Weights of a small GPT-style language model, trained from scratch on English Wikipedia.
Size: 23 layers, width 256, 6 heads of 32 (1 for keys and values), MLP 1024 GELU, vocabulary 820, 14.9M parameters.
Architecture: LayerNorm before each block, rotary positions, no biases in attention or MLP, tied embeddings.
Training: a variant of SOAP for these matrices, 379M tokens, 5784 steps.
Each number is 128 + 32 x the weight over its row's rms, rounded and kept within 0 to 255. Layers, rows and columns count from 0. Numbers have three digits each. The size before them is the row's rms in percent of the matrix's.

# down: layer 17 MLP down (transposed), 1024x256, rms 0.249, rows 357-456, columns 0-63
# up: layer 17 MLP up, 1024x256, rms 0.237, rows 358-457, columns 0-63
down357 099:099165127124055065094126088148129156145198142112169122152154081111124100161145113160077134110129165076143123115186156179143112185133183151145150127083120076097105149106142150088111094149111098
up358 097:155126124103123125116174174114083138165156117122160108139105149146129123122121191125121103197170120128128151160120102078128167104162132106138164130113129112102111178162122136183115099178056072
down358 092:094108123059101134132112108137083147166081167087171135173178189081128029168166163117184129108086135160122230141141096130111102168122112124083099120124100129107139142117105084094148097048172130
up359 099:128108151141114141094167185171146096105136066122116178098141139214096142125124166086153161075118143179138162130072134107177101189162114035122137131123149081086104134133089153154115157155078121
down359 102:143086137112090094146139106097142094150125175177160090115132169104157167155116197191125082132130126155134055147116130126105194161151122132107097095115136134126081128143122173125098168149179149
up360 095:158156126151136111183101127087123108150082057134140204103091163088115112130201139122116125097135182117163159067101098165143151112144142113127118119191142135151130173170124141151181153118099116
down360 097:109212096079146125175154167109107118128131099053142128120157111094157116099142129090187111119129116064114145176088054107081106167116187137130141168138099102158114138163131174161142191156126123
up361 102:184129165112135106178138131075121048106142128130165132131077026107139099112117120108193126148131149165135067141129157151134129151118097118162113132113149091151117105130087102110166121092149154
down361 101:163181071140084127144120164163092179136109130134128155177062132085141137093136174052158132174182090130090090149121113205154151078120141121130085087142098123145117114175150155122096117132084162
up362 091:087129087135170135121135126122122132159103138125124104174136135202153112173177184108124171173114140130116049087106121085148168145109098119128138146163078166118154159136148154112126113124164131
down362 100:097122151154123129103167138143169145167083057157172122088132090137165055093096133094188169155074149142140140132156221113157039164121141129143125058097157105142138135126101141109135156127108096
up363 101:141165118188154083155182125098197141112091125107166117146070091134157179073154144101067152099102150143149100104138108140145187091136150135085166104028141177130186157123118111153141138085112143
down363 099:156102143125156134124120090186186149083144139097122135135107206115132192105121042100167106150122153132106171185118155160120150197081170136136086136112089172096082119105103106137087154135148099
up364 110:096121150081164082106116088144159072133122175095134147144106090127122119130175133168133162156095096160131127066140192168115172106185059153129174143109182113120065115127154169148144159136080100
down364 109:140102175099129135110140112185097180159164109129168113103185171055161183134125129146132139123073134188075146092159084117133095139111099128123122148127166098077131157157112127160113147119136182
up365 101:132083172086200179194186106127124153141124137074128117130106141166152160141061112172077205060140106098103128166181150128188095135145114118163134131143130119131166135145152137148153149057092144
down365 096:136204112138140167090130107110091183110160040092180122097131098166127091183156163096129116096087108193163120170170107101163138085130114119086178152083162141119170147134110099117148162112113155
up366 100:120159135137097149101085156130142126150069191119133119132099173160120130185140144110123140111116138116075106113130123158061132084180071095098045147134124111152135134100107171067112101102093101
down366 098:148091099145114147207132128160112139136110096122192130083139102175160160097115115108152137079091060117139118095128198172172081141071160168104154143162101139136127128132161123080180097130145093
up367 090:077133140160111181155164151144102098117137151123098132131107190082126113121124105122132181155170065135148100185114176157122060124159116141135094145121126146162078127072116157144150151131136179
down367 093:139148088104162125106101128153149145178142115077107161152099105097154042170186117077117110132111140124114154095152083189153161134148163150136102129115179104107134151132136080082134121110145141
up368 100:144100126162114092130109154128130138075086165161159106157059107148103152100060090121105168109131099068069092173141172135198140147166133132198091106122101160086142204146081129111108157212138157
down368 100:140178131106111131137173144100114139184123083121143125098066118187116181115137198071130109189121073198114170123187102230103121063129153147106135100109097121153124111116134081085158120148086126
up369 095:129165090105177097165180075145171135123110160119112176127146128128111160111174139095111099130091186167130073161151183084141165164159129123166162136119156129194126147144115095164148136150210094
down369 096:148133180083107175105103134165118160198098176199112111146153094126140155108106123185129157130046191098142135125102163175082084061094080161099131089117125147121134114074108106171126110168174151
up370 093:076113138106119081120072128074090100136129173144117181166087157147200113134132074136087122163068068120134149117168128145194145169185141132130122116072171149150130114091116174088094153156126084
down370 091:100090107143141141150131103204120118133185053157120094088102101155155117121147172070149103162154172126183179122129104177102128116042169159094168132168132114109152163116088135093071133081170118
up371 103:146163085132156127181089120171161168141117109101181122098135172108141126080081154161072139118121199151179130138133081132111091109204143199110139126114171170125134126106099096127147123158127107
down371 100:131067179116113134170075162073165072167144056092107151085134104111147111154173035139112149115134171139127112064133113131101113129082105111174024129159102156089107125102110129157124180190129073
up372 102:097111097153166090155126080149160102127192128174107107113112102139144160197142178134112108135153181168154164119152115114108120174078126140187135133127077128074130151100134103154159147111142190
down372 101:131110147146112106104111115087103123046089129131145072112141166155106127154116146157121159148159160140091209137204093123148081099105151171146162103128085173137104104079137104130123124138090112
up373 098:095120139121133146143134094058063124116187170173129115181084168134086117145030190156080119097096135138120077129170143187129144161145189059123137133151080132101152094116167119077119131156107165
down373 105:132136122135134125112119156139186114175121094065138100141145041122187115079102113239128170185058094172130143156076125163107168104076190121137111094145104126099158105117132086085153091097166119
up374 095:154070119117148126133102180227138123169135124172129186118128135118110159197133162096140125153130118155179098151064152121180153136155106139135129065117120098154113150115068140147163140069159223
down374 096:143123115182179175106141092095149071212140108113111115088207124131097092116159139113149104102139101126114103097170175152126183105117116172164160184179100122120107166074164134125084113219082106
up375 095:099127186127137119093097153128096118173132154132147131139112152111081133177110120191077047132200145102162140120114127160084122183067092104146108111141154142129106079166058118114206104155116104
down375 101:126136114149137188063147088123092142114183140127109242158102108175126144119133077148119125112145116116169078193152092194127171118131118145119124126125131112120126115110174131150144117143104083
up376 094:107107142223102108117136109138093124083153121154088099208132141147155152032085092150118104160133138145161154088101117130161132127126147138107105144133147150156136125144152137094141226056155107
down376 102:156140151103122139100139066165085198077170104119140105172131082120150140158138136149165163117155080153125140148088092118125185092102087169132132116069035158157182164101121137148175117119102198
up377 106:135102189107107116167109107114157124133146111171187150088112165131096153098141213156150091131109158051148129124093164157186176153108144121102101141143098101127120147097091140149181106088133105
down377 101:154141183081123191091098164110119177150089132116126201104127167159171128130160128046124182145100113141136167119172151157192127129131167154121128110143112096134170137192112161087129092162113171
up378 107:155130070146184136120195130120180129148160150132152108138156111179085156172104106164111176053109170167131154190106101127092164182136129130085126132133128136090100170122136141141058175141121131
down378 099:117103057074095188112139150102165148161075152144138031110151095113086125160127142193163124162105200082170136128107129032172116136106109102138084143105137119134132105093141186097109092145151178
up379 099:167108153154067137112118183142145136121109158120095122087164142110191155147125138166117165112163125208071130065120099121134180087153136148124145075099079153119148173063154066135108117163153125
down379 099:137153088102141154106115127117190178090086088165072109103105129117131160064091096139124111144106103054155188152100123117116172079135157118133097098172175166150103134152142145061068171093158150
up380 099:147089117143148160144127117117120137124182159057106129166124126148090171177146121135120159137149150101116141135086177073071099086178171138078181143163097143196064130142138128157175127108124144
down380 097:111082129148128108147149118137119125091069081136172148072117132137176131150136098077148112181097126141154115107139160135162145152106154088107112089071056097189116144132183155125122115118108160
up381 102:180078139131111114130110148129153098065104016156163096105145111130109125134142168100154139108075056157151146152125153118104140140081184161187140117142108086158153088139133156164080144141118151
down381 103:075147123116080103086150153164109151152141197109129149134166166091076156136062148101149164145143112139110187128139169187117108132129207116108114112096209100178152128115149142138134142112137104
up382 099:103146131109106135190102160125110144161119117161130124070126145096233149144116165123149107094134141105089171094153150092135132121155116103085151099112116130117071136147114180117091171101134117
down382 096:162117169090132134159093178137128103080091113139144058082095121069093159163070129085159125203132125104115153155082139150125137066148144170121111117158177097111066097089070134128084123138114122
up383 112:155096142111146136154097147102161078133121155121174134151135217171161132131121148146147180138124120119134124096163148088106122151097134129130064093141102145066096134164116111107218157111171148
down383 103:170113084067104168123116097077158112122140155120092162129144122100141131137123097134189115119183115139100134085154150107115165123109122069111096072057124154141154115137147078071140033107098133
up384 099:104141105108140137099129100085125150182107133210167086155092081167108112152101148156093081082114156115179155110141108130141134162122136133120155188171151129207176138140123115194120209103163106
down384 101:118116142119103165144111123148109062155103131118145114119151164126154138125118128078169127149102137097085120098137104183086046141126162137097124105147207122164142117097171115105109087119105182
up385 096:151177175195122125160148119074145112148145113105155113071104140128096158085078162165111070104112127113153145102155080106128076137103110122092154115161075131117129104141109150140127059118081158
down385 098:151138067139078131097127151120151089127140089047095113103118126146137132182078150097129162116132204127075075115177132136135114136103137134120148121151171096098160058152121080130139126171091085
up386 103:106115139140127098144170159104117077059131163064180159129092131126123132084142138181071187119106059151118152157118127119129140163151132046125157123135130148129081169135107143127166098172151132
down386 101:155130126119147156094112156118113074148187143112186129144115105172182138133102130169092147146142093150048111109116126122132101145124030153116120107057170128193134165114180167109110087111150192
up387 102:160115139123106138164146116176131082080113103148105108092085129152209102104153029171113125149137145115200131158162154097128144103129086046084082149116113163116062153079135139133152095139140112
down387 108:179174158130142122088159094100146116095102138148120181109102098156088129148125131212167122085121145105101095163159141100182076095061102149143108166145114156131149137121141125112127140133197091
up388 103:156170190174152106198146134155137117104043092174134145142124199084083079103157104119103147107092126111163138112070173162134134098110158113120142175126138099080151103102155135143117097129155097
down388 113:116145157103115091222167104124139158155126098094115139109101101071114121119109092249178153137153086171107174126146165120112152135110171154105167102120146133122125075109134141132132036098175105
up389 101:108097082097051146174103148121140139151197132145164135173108122078154132183226170125151097100088102138158093129118107187144118162193131166111127107127139070129121144115157126109134102158195122
down389 109:131082162132160108149136133133155148138117161028118098079172165162166137120142116152172135111149122116130124078075126145154122156210141140133141092097169118052081065127139156133135099123127057
up390 102:125153096080118134166086085140135097079119152109139111115148133176114092104118124090156168157098151123099098130110151102146103036153147108132127115104121125137151111129194106149093158053086099
down390 095:144114167161147066064100111138143147155114208163116069112106199173101068126122042095119182142137122170112138113135117170083084143076041178125129096056150124093095084140047137109167156134134117
up391 098:064141119163174129104105124110213118061119089176148140126117066131141117147109168106129115120147135198086172122132091186145146088154092074129133091080150148182110145151097134116092153140134125
down391 101:163114112136125141132092078100114140111060165181128160141160128171095138104122156110119112154112128113089080076091095126145118120133089106097113152110131141067139059181091132146127163144158147
up392 105:125146139129102124199098150065111158117152081184108143120151109092167162148165154153147144081071078109142157125164083129093116202149105144116099074181074100102109119149092117173112132153158146
down392 099:174153120166125105131153103146149211138130070101137133108125135162093104075161147092115176140116111139105118083165124142159154112149101151092089092149135085164106090130135106160092131167191124
up393 096:083140178128108087157163133078120135064065089106110133100134159098134146174139141153156127067135107105105155115118192095148150126155106087169093111137176120187078120119129111043165099073141128
down393 100:181168128130137129141174118174099103164128118204139159192140134087164129154155053121135132149138163149155139124116111096192170178092155165161108129123106147220118105195141073133134156103137143
up394 099:095077126133103046090109092179151170108148106180153086085067112149124120133118071130152086121161119116164114160149211109095124127095098093121183119123082149094189172094160178096122092174123140
down394 097:117136121095126070157157174149080143134110117154125079071075078106149139160197063107086105158159151129128121093138150134127112159117102168107137095115149118110050074174146073166144085069100107
up395 098:150129106061157104121107163088165171117119086129111096130141130115100103118081126127116159146149120068133129134117147151146175179140129191117089140175056139159058136165095130136136151156148112
down395 102:122119137197151129130202078084131138143157144115133198205193112068137164147092135065178154113047124124111135126115156170161091123195122138130126105095151098064088197120189062113102132138113180
up396 093:111135082160148089104092114114127116133080078135108112159094123138091140107145141144128137114160125140115095111104177151144156143062112103111205063106052166133094191122124115114099108131154190
down396 093:107099137080112148130075155171123119049153105124093117153141139182145137077134094098159130100171165154120100150127137154113084189133152068145143121139129130111104106113091128013127105115105094
up397 101:155197145118073146151123120113117156108084143184159083139131193154122066105091132143149133133142146206132144144122062127129090111134101127152092127108154133100124138188183177120113105071149132
down397 094:151133125112184127141141142109175080149174105158119149168147071033125185052124088121074054150124113075178124108155127115105118152168160092080149163120113106066081116142118053156137149155137172
up398 101:081097136142111143108075119133122203112070122149112118115106135141111158079179171124182107184108142126124089124157125123109098088079171096070106149108096118138162170113147080094116153122158160
down398 104:166111165152147141109148152115141110098172116125112089113149150153139169124124170136056142147164121189120171168116122139146147106132136116129158079068116115183135090125118120123118150128171109
up399 103:136103137168153154071093129186081115128066078109180140114183092115139118075147125174140097097093140144146090074184100123163129177103108105133174125158122137178120152180089131104199084194209116
down399 097:119122106161155103171147097095107124079091218148106155092093126154083117112094117128113141150093138128080103147123090173180098195099141145113078137154123188165165148171122126127129164124072157
up400 087:146126128091143132171082053136143124128108079146180108121142148102159114108106154123161156136146139131102104192157148182150133131139088146104086081194117133175132103121066150141113075161130125
down400 093:067127116155143181110121148142105092135099113134117111147167145137114127161124137152094134181115148133143155168138106093108157100084139112185128097111133184107080144183061061168078121075121148
up401 112:083133160161108054122135152139107115141079109161168095153111148165168152115100089112160157110147109062048111177118103131098157187131171095122089158120144090148139147108092092123148125126157154
down401 103:154119111098119112153135159152181147111089132077151154100112122107138072085180060100130134102134128168101160090121139110178078052127034103180143110116129156170153139117137120112091159065096176
up402 095:060152137179111137149092130123164143135065117150130089158149141104096203122122097076155130117096095130177150121144164097124154144169072098187195135150103154126104126118140119180089153126171137
down402 097:106146163120248078100129142156127163079119177099175145156116074068147098135179166000084144158177185125095072182142135114183161092167099151115099132131143141153117135112091096109138108122119118
up403 107:077137139150133166153084164089091092117123165141127106150152138167094152070164149154095056108071151100117150122120077155077078148103093141101114151083133164135182097082106099114124154096105183
down403 103:178110121132107092139113165083110144073110125123153134113126163090181117110141067170143108104153140171083147137135152129157101158129132138179112175084149133219143112118144155106137140168144142
up404 103:166147156127166141135149130136134142060078108135117124148165132156054114132151119119104141101139132159116107145116168125122134179132168085111121120117120054061137166184144113117103105080051209
down404 105:126107116130123104160114134092162162144118189141121068093131112112092145132115149105121127117140130140074066110179118197159114149172175120143145087122068073118178177142128137126112049057065180
up405 100:155110141121142065095123107095133115094114129108177129103138117163135121126063121128114128193094142117133119138137053128145193140162101149104166150171085210135155159125112132126114114123209093
down405 098:082142097130165161153174184114169156132148131103100168099159057099162139144146122108117099157112137060071208127161148081123156134169142087095141107122107104086122147097154130115102142178082169
up406 112:101110185142118083163109147137084093135089122106139161116119070134080132126154149171090172161121132175158090101133150112131114101177138104131145078140143092140110115137176132168144145183203096
down406 110:125125106156170147113107152088115168177066085105166133215085121163095128099129137120134156130187093104134157195083118166080135129125095135136147156075213091094109151173116119143122158117137089
up407 104:085122127093049134120163098155125061156141090164117137112064122121149122149107094125126154111137145126115113119131101129112131120163118095097105138161103143129154172157108067104105155119139151
down407 097:171185129149174161182135113139102166110079113115160142149144144085193039092203123113148136110175142136125166146190155128202121101138098132143163123080053197093126125122114163118153138165111096
up408 096:121078118167146074139137127153079057103134139082175114127157115087153114125123154135159131145099107092131115126086137119163147147176175165123162090130146123138114121072125151154142103146143133
down408 096:101155135125126129193117148149129176172116137117139175104112113149136102123077103066140101112179056116132118160210138116157115086093112126161116102096154097141091097129094097170168137126082135
up409 099:123138139170184118099176071136061120095095177101165122142117124134087131089109135109163163200122154112130138128153177121075129162150130151134130101164187147122127158080160109103183127138142097
down409 096:128122142145135054151084116165144107147155176087097109129153079192074125144091125137102150121153124146101149101108149137185117140082089152098109212086089084168115137137143174160090056126144169
up410 099:133136167095157154143114096140078102147101108130115115118075192171098158092134101170158166130147133144134135164109151186220181154189182147094113138124148156089075160085165142130162101167153090
down410 095:148187157154129107125148061172133139105159148122152106145119137141097137093148096156085133068077136053110113123143096171080062158095090132112112105143108156114131097181078162105108110129130184
up411 098:126112079153119096119101143140124129093158138125089185110165132119127146108071176169137180145108104099147120153089160100131166148074065114105094179127096143178105164155166151135109100100156076
down411 104:117137047095110117130119092141179125139114137133094124204122075131110173116081101196146161140058102087137146150153098127092124104150136146111079183135122139134126117164108172145097197112180129
up412 087:127082131121092095115129142125092115126152107161163124182029132100170093136135108182133135118136157196112131115143132118135098136177217086159166141097120187079134139103132165094148188108197078
down412 095:134147200167124091133137135153108126126137152124070152133160127105104164130126147173079176138134151138152081128084134115114127215125140104107060117151155076140130122117155167146105112135079123
up413 094:179105188180166144113196119126167155110089078165086088137129137170077131150163089181163100115161084185082074082133127098100123096107130104141104147132141115149114103099135122126147092115109177
down413 101:118125170168141168105180091125123118149103095152130155051107120168123128114138135133172085105115137114157117120159162176159131086057096109119090084097105167117164151151097134137117159133150107
up414 107:172124078154137129131149178127128126157120128138107106082143147133131126164150154126139091162105142147166140058126081136089153131145098127143168150159126177139190170120144119160121063156112108
down414 100:140145160159145158210163148117137113126151100073177124075135121122143120155108119153089125091089110101133096119120078067133126070113113152105113103166163129142085155160128110125186109115102137
up415 098:126116072174162179149120104094178105123205134129140140147151135135155072082153084139109038177147131115095143113144146110143118099188150129177147113080176096111096144135118089094099061081099175
down415 097:124097170137100085132099130159108145162048121104117156137116159160085104138152137145127117109127088126103111107167099104097144108156170110106135117165072112136152092125097183151094096103145122
up416 098:210132164170151081161066131162132112145104155193145086114138108117123110121111119095161090184082101098148110130125099194128154120131126067101126106181115141131105191150100109135101093087113147
down416 100:161169079095107171154205141130134161089155134188104079135185152162130090140159132082118066132147150146142149150127165076132212104128158184169092124090123122105138100146101112077107155152119127
up417 091:097107089154130149093077150125164141119164152121124145148163121076134192065121078139168154171128102132139130164182077093127125081110100168122110089133141145167174156056180084162201090136139124
down417 100:155153122065141145117141138085151097099115155167106157112177145175106106093141141139178126079106129123125100110108117100124124126118142130154151102116131113114136170122138173106075082077159091
up418 101:122080163171101100143094185166122063176104153140157097152118101170120156145144108112083125160110114189128156105082126148138073152076134078170179086125120128142079189169131151145135157096113055
down418 097:144228169123091190095130178135141131156107085093110210132181140125143189083147143100064103137096158074161101088159096191199107124178090082130072206044129098142122154099147087122150155080167184
up419 105:135081110171112136172110067145092133152121082155091108139107145107151105134135149160092140105132170159159116101187116153101130125080125136127098130127075138130085194133068205144142151060144094
down419 101:127116154177181117100146129132118134143122123141221114071128139133111084130109137145144179163127195144126137152150133125138123163149157137131139125111122099119173179092177167091154067146123130
up420 103:124176204153081116175113117142110130124145207119132155105158138161118117111165129113160090110085152145088140132150088116158108085101097160195182116145101162210110148185102160135149089157108088
down420 100:130149143195087173084072098099130110136178112110133133104159194095194156110159139211178133128128157062148141117106077129086110155155057119095134134094103144108143109186158121135106064213086115
up421 094:138174137148106061125155131087168120131131104117103068089148059159124161135149140089161092214099200143161081120124140106149112145131136134165116188181089112151127138100147095069096114132137134
down421 097:141112112171108074122119119132141146162164105179162148166154138179085118145169141125159134082165130145186118101116157143159132099188164111123146080133116102141108117147093113135069095173150108
up422 090:115131164116149146107086122118056103116157153171156122159135135090086163149114108168074165151100134136150160096102096093144141185056174133053124182159137035168129184148084112151136065167106086
down422 096:113148174120076159095105125122162154089103115142112144187148146096151051120157103163110108110155126154199134151150097187120123094123135109097154118102164142104125113200156143122129126163163181
up423 097:175164080160141167131135122149103119146099075134138107155069144124139112091163151077157138070099138120072122127130131137117095092121065120106134146128206117179134113155110090117112174125122104
down423 102:108116160134137117158161116153159061132095121141053060182101161127124122148147132060124140094112092091145196112083160116163090036087146141097114146141147133124140166143079142172163173184137129
up424 108:140062095102125143135093161134182187145150179181158149101092155143059113095097117141136127130122148188137167130182074108093129188071165096099202097124158173148102229163154155082151106122149133
down424 105:091134092162100115201164114157150103168122133104096056111205095156110124107066097143091081110138152145099185056135120148141139158117128116156120197146120111087096064092119141171165090114203132
up425 099:133154154196105113080146091137137108152131119115134139071118096129110134092086126166074173120110132129172170250070109122115071077105077171119114061105178153098158133135081150119108144144099090
down425 100:123090099147123104104138153156176231078115097142075055114124209100076150160115138116128115124117119152089141107141124145131170154166148166149144099107102119125141147159103085123098120112110099
up426 108:153119207094100105175100121143108125090167144121145174187098081138175178080090173196173150105131116105167154092134119171164120146110122088095091127135187160123126160130125098156102120113149098
down426 095:138108087061108150124152107133098064084112142117162099114107113149105137164109131118139093120126105155074095118160086193048138100137097136132112100086127134110115111079140121112124129169140123
up427 112:137116106163143091151135137142083090121109130108101130173096173161148113183141101146156154101127137089110162162140124104189056110118074112176070152144153136134079120086200084102136069156100133
down427 106:124156153106116145100121133123122159184086149037112117133151138197075164113144114049105117122122154142133138139140107120212092111173165154141137094141163156119144149112116156148093052148120130
up428 112:127194132093090114079098123164136146145025142132126100101162130130119117103171121098114156121145159135097120140132062139116103072188064099101167130148118168108130137082169162159160163130175094
down428 101:107183137125128088123084170090154202194104175091130151140141124128139100130150123143115094108136092130162144145131138147119151137071125117193117131095135145047110092152109146160149124209153124
up429 100:108122124158151121116132180077084148160117164145123159161110094144082088085114134094200130175134107115154114132112141119143119161213104135132113134116095120157103146141160159115205139087137081
down429 099:155148150118069132070124150121122091145132149152124149119089157144118171100115070152143117111128166094143079094143125122149156125154194145114080141118162126155143128135157055121172140133098135
up430 094:111177139180151156139108084146125091182150149132159203096135058060153152032156150108084172162081105121123134180121120106121122100212126131111118086140114130155111121076093073157125123152137178
down430 096:169090124089144104147170166153177135129134125128161178207069113093178106149129131027098103110157166174165137038172121125137139159121104126149092219128116139118118127129112163096168134156179073
up431 107:050093142125115117175110129135128162132116158157123140166156067123159142145108138129122142124154101096160110176120209101147097116104088139133119125099187142201122149106135123086129180116132114
down431 100:099143113119111117107130068135100159104083095076180137108146113168120115124127168116109167099124175087090151142142177104208171142148189131134105056135098111146169145145148160089107171111134141
up432 113:094134175152117134148143100115139100112113069221145109085130171150138149114126170168112148045069138144122121121118161126208178190167166066126109089136120116113086117128081148095108133085141079
down432 108:148158137105093079146158169099092124092100147068134130084094173135207158121121211081161086112172086229114062123141104173137102148158134113158116128128187095100161134137071113055137115116176164
up433 092:141201124145160135099130159119106127102148117112137177130116130099102185114172112150139128136149140099076109158144148129123107132161167132143128119135091058110096151147162120128135150125158105
down433 098:063169129075108153149175115085180160090004114091108151114156123138156136102101099140102113163068100179115124157101141120115085145173127134144128151085101095111154162129087136191141056100122146
up434 098:144155105167099220116116147104114150066142135187142136122068082078138159142064108077096182149124134150133087137109161124178142124201127082079130065143098133119092135127097145100112156111034192
down434 099:125105118094097117086131116114091164151136165153160061127214160123177098145069141123184193125117135103105166160154124123139080150096133142131134167073072105119140113108137176137108091141138089
up435 101:116162188160095081189161123145127213109130126095084138106074156076147155180121136138132094146147147148064127150125124112079185151151118131142129112140123134168091163075112112171155127123197101
down435 106:064173121142095164076069163124133083152144100111129074137090132147104075120155125163145102148080119095197151184121111160126120154122103122094154086115138070161115106164107184159147068160142073
up436 102:162145071080128153132178058151131119171173092128134088143087000090145119128087066105140133161111174105169133226096136155136111174071114142144106107148178170162102081154138118130101134116108187
down436 098:125123096128117172100088123094168138099145129138106145171092130073065160133150102116125101170125127141127154090122118116167184120109107166134131131111121161128164159172053116165118100092173084
up437 096:094142147111126165164094112124108141159077107149090165110169167155092157109109120092108212151109179103157079121144114132059147124106139125111087133104145146116084147115121145158116108083135082
down437 099:082119142164135147152144132139047113112176206105095088174152091139116089123140097018145146158126143141138177150158119145140116129140166132128175154100148165122136125113152054129105135099123162
up438 108:137122165117114155170076147136094154144063120138137102098110115106120052063089188080114126138142126098119160146145155157150134148135163112116091207172087161154103147145150151160107127139059158
down438 103:103200075146127142115117122147116056142146190140113099135181129181107144096109117123175175108106099112120130099149198182132125102178148066129148080133130151125137107105156089121082069173115160
up439 105:132174128101121125099171179151143118109153100126144097154138135084097085139092190138113022144102133151149136206106149149126111143122126116169120161159136074114145111041119122098147083088101081
down439 103:151156145116113105105189166143116167097098184116128081139153144136135151100132086159115111092149088198153122228177096139144109133200158173157093128115146160147148127104168091149157092091071098
up440 104:151164131146123185105076119122113177141146199143100099133080130092115087114130163149149136196120113120148195075101133122213072174140119116154134197177116110074106128156141088156113178160149107
down440 102:175134166138120109177108110152163117099116121169114135146141109116142086142124089133164144148108117132147080140145168052139065083161176076137161131196119154129160102107137162171146088198105155
up441 102:146186155159120135164184092200131074143086140111125184138045080080097107153161146155141138108088102147085150146130086097133142119120107142133148142121137122167161133176162120104079146113115192
down441 109:151145144121164105162124104145096102153113142105095133156108069147121130175134091080109125159090134047123166135120125113108150118129127090086076180127120136157128120108191073118131121096122119
up442 104:133157142166066108087123073127140119131111073196108136102110103097122153170169155099189143109140158127107081157120097125129122172170087131086132152075127170145157088107115029143145123056112153
down442 102:078116122091074215127150110201181053144180115124157109108104102143136078146160137104146084131128136162175124136110137167129122132151137093139133145122154078137170160163179125169080091152166115
up443 097:110161190166131087097128116141112081106141118111100202119104146097145144119152124149102172094157089150117136123097128116152088116097144069147101151122136126149138145153117123116131156156114124
down443 108:112167141096128127129125117164099083134065120123111199160045128184074144148173149125159060127109077157122115127126106095101192099128101155119126166105103119113135130137128111127098064107130139
up444 098:146209154163064114152157101159148062123107114106161159098111099144095198126074145132152082095134155148196135164182120079174166128072214129120156141117112125138183093157079182151072175110155094
down444 098:125132067110135157132180096160141162132083115094157131152169137113145110163154133103093154159175114161131042147147102148162093121080129009168228146124150120190084164147169100147134037095193122
up445 097:141130112123114085162052092127060132018157098155155114100205164121109122117131193170174171090132165178101121176197140144150149127151092084185117166116161104119128118113103130100158148088106163
down445 100:140065158096049167183070208120112148115120120164094128151126155139139092190117143176116146081113122101121116123132111120151141118151142081143162091127075140142148191120169152114149037164120159
up446 087:086200108111119169076135146115101151081177069109132111128132091152041069125143124086172178060152166133105174115121169141046165107121080135170123130105131110121116130131144129108068140098069101
down446 095:171142125104115096182092062164127110129123160125140163131104165169118102139099092077199088184119135114110118142106111152125070112144116170132085147165078113146177130080085161128147144095123163
up447 098:137134096087094139179072153139100169104148126152160158096139101123089118149062154157147089108133108165108142152085032221109142098151076110092141152179122131133162174060162086178148062165153117
down447 099:154138119129116129127159124111136121065145070097096159093172121154152144122137136115119163123099102109123182145140135116143130155080130086123134128052114097098151134088191126144093044144063110
up448 099:089184141144107164170073111147063147129133099149132133168150149128086109100109120140161131071132149152108093099077082135091135110118113131152120154096103134116125142072209141129091095137149096
down448 100:149112155137112170174174112121081180135168163152115144086150183098117099063128161093077128046178132131131124097100136083127104150165185078178130150093160076092084115118153124173053134092176139
up449 101:127086146181072120134098154074081194160166106158093160199105097134128095098167086102123100111124116106165170126167143118197090125136130100160160137158090083139145155083059029104092142128149091
down449 105:168135101117162091159186157142125133107156162121119101115101161141075165090168043083181094133153099069176119129165136156143127091124128147101192094116138112129032119109110108129119118119144099
up450 093:083102071157147134131111138150165166105188108200105109110149172188087157133160096095104092137162142097061101179106139123122106100136148118183166105128136074145062099110180032157129173115172185
down450 092:084130182152107142119141085129142140160124122114149094139114102152151144129169177110155108062108119118152161108147186137169145126182091034116134157118137067155115165117144139126124075118092074
up451 117:150060137167115102138117138158142115078103127132115137154100139074123142107160094070144109180165134165125131161143135121237099147139124088152151141105172171115055180137113152119191174105112148
down451 111:120187117121188131136119089070120179170161103142125113128152132140122098160122112185110137094112162124108115063100106020078149152112132119116133138147119068193176079162115093095093085167131108
up452 106:088079159139165088129078100097220123160112092102124137120135058148162116151111133140112068152166161154139130171137084111113127129155172190072182139119102182159130083142130111119126147111120182
down452 096:174138115121120172091124108151099123067093125159083104138138199123121109162140123108141124142126111118085114053155175111114085101060123119216152138118166099146095166132206137154107082206115160
up453 105:150149167131145121136119064161129133153119125125143109164120112090106132135147196163112112149118128062185173167105122126136196088168110142174127140117206198160187111085153157075111124099136169
down453 097:169149115143103137093116113125156145098109140092131167110099158153077027109121145122128189145137117150131136140096130111099110131153081112157068097129099163118129140115113133175161116096126162
up454 096:159165121094114155170127193102101095174123177133136213170118140112132178142125203086111144112103173123145121166092118104100160120102136095147104153108115111134124157109113072142124143160152151
down454 100:139125133187121111082117113136157180125201166157150119086201159147099092114130155168082169101158127137090116102156170127121148120131132134067180140110083187147137128064148077063164113173116175
up455 093:113104139184170170137095090122092118151139155125105140130150125148124061143079117134128066106161126101130100136119104132080098111116125141155076112125077156139123207079191120138135159095046139
down455 096:071122176115093122132135096141107105180114130172112090125149145137146077078122126125139094110045173086162167155112117170102123174120167206110107107165167144107098054121079159154147166118080092
up456 100:188098121154140152143105084114138133129144141150142110097148109080130102128180170151131158156163142086134160184147120109158140147111142132112108102108095110157124110110084089153097086164116145
down456 097:122110151144153090109149170126140127142110102146126112091164101076183185121107131135129103120149130103141148158086126168049105143115169130077149134075095149141119130125141112172103214146093134
up457 090:176188141112134116176119177139092181128127135140106078082137153193116143090125123042139153156107135113170092084121115085130131132140150098133136134088131118131102115126068113084162027161135070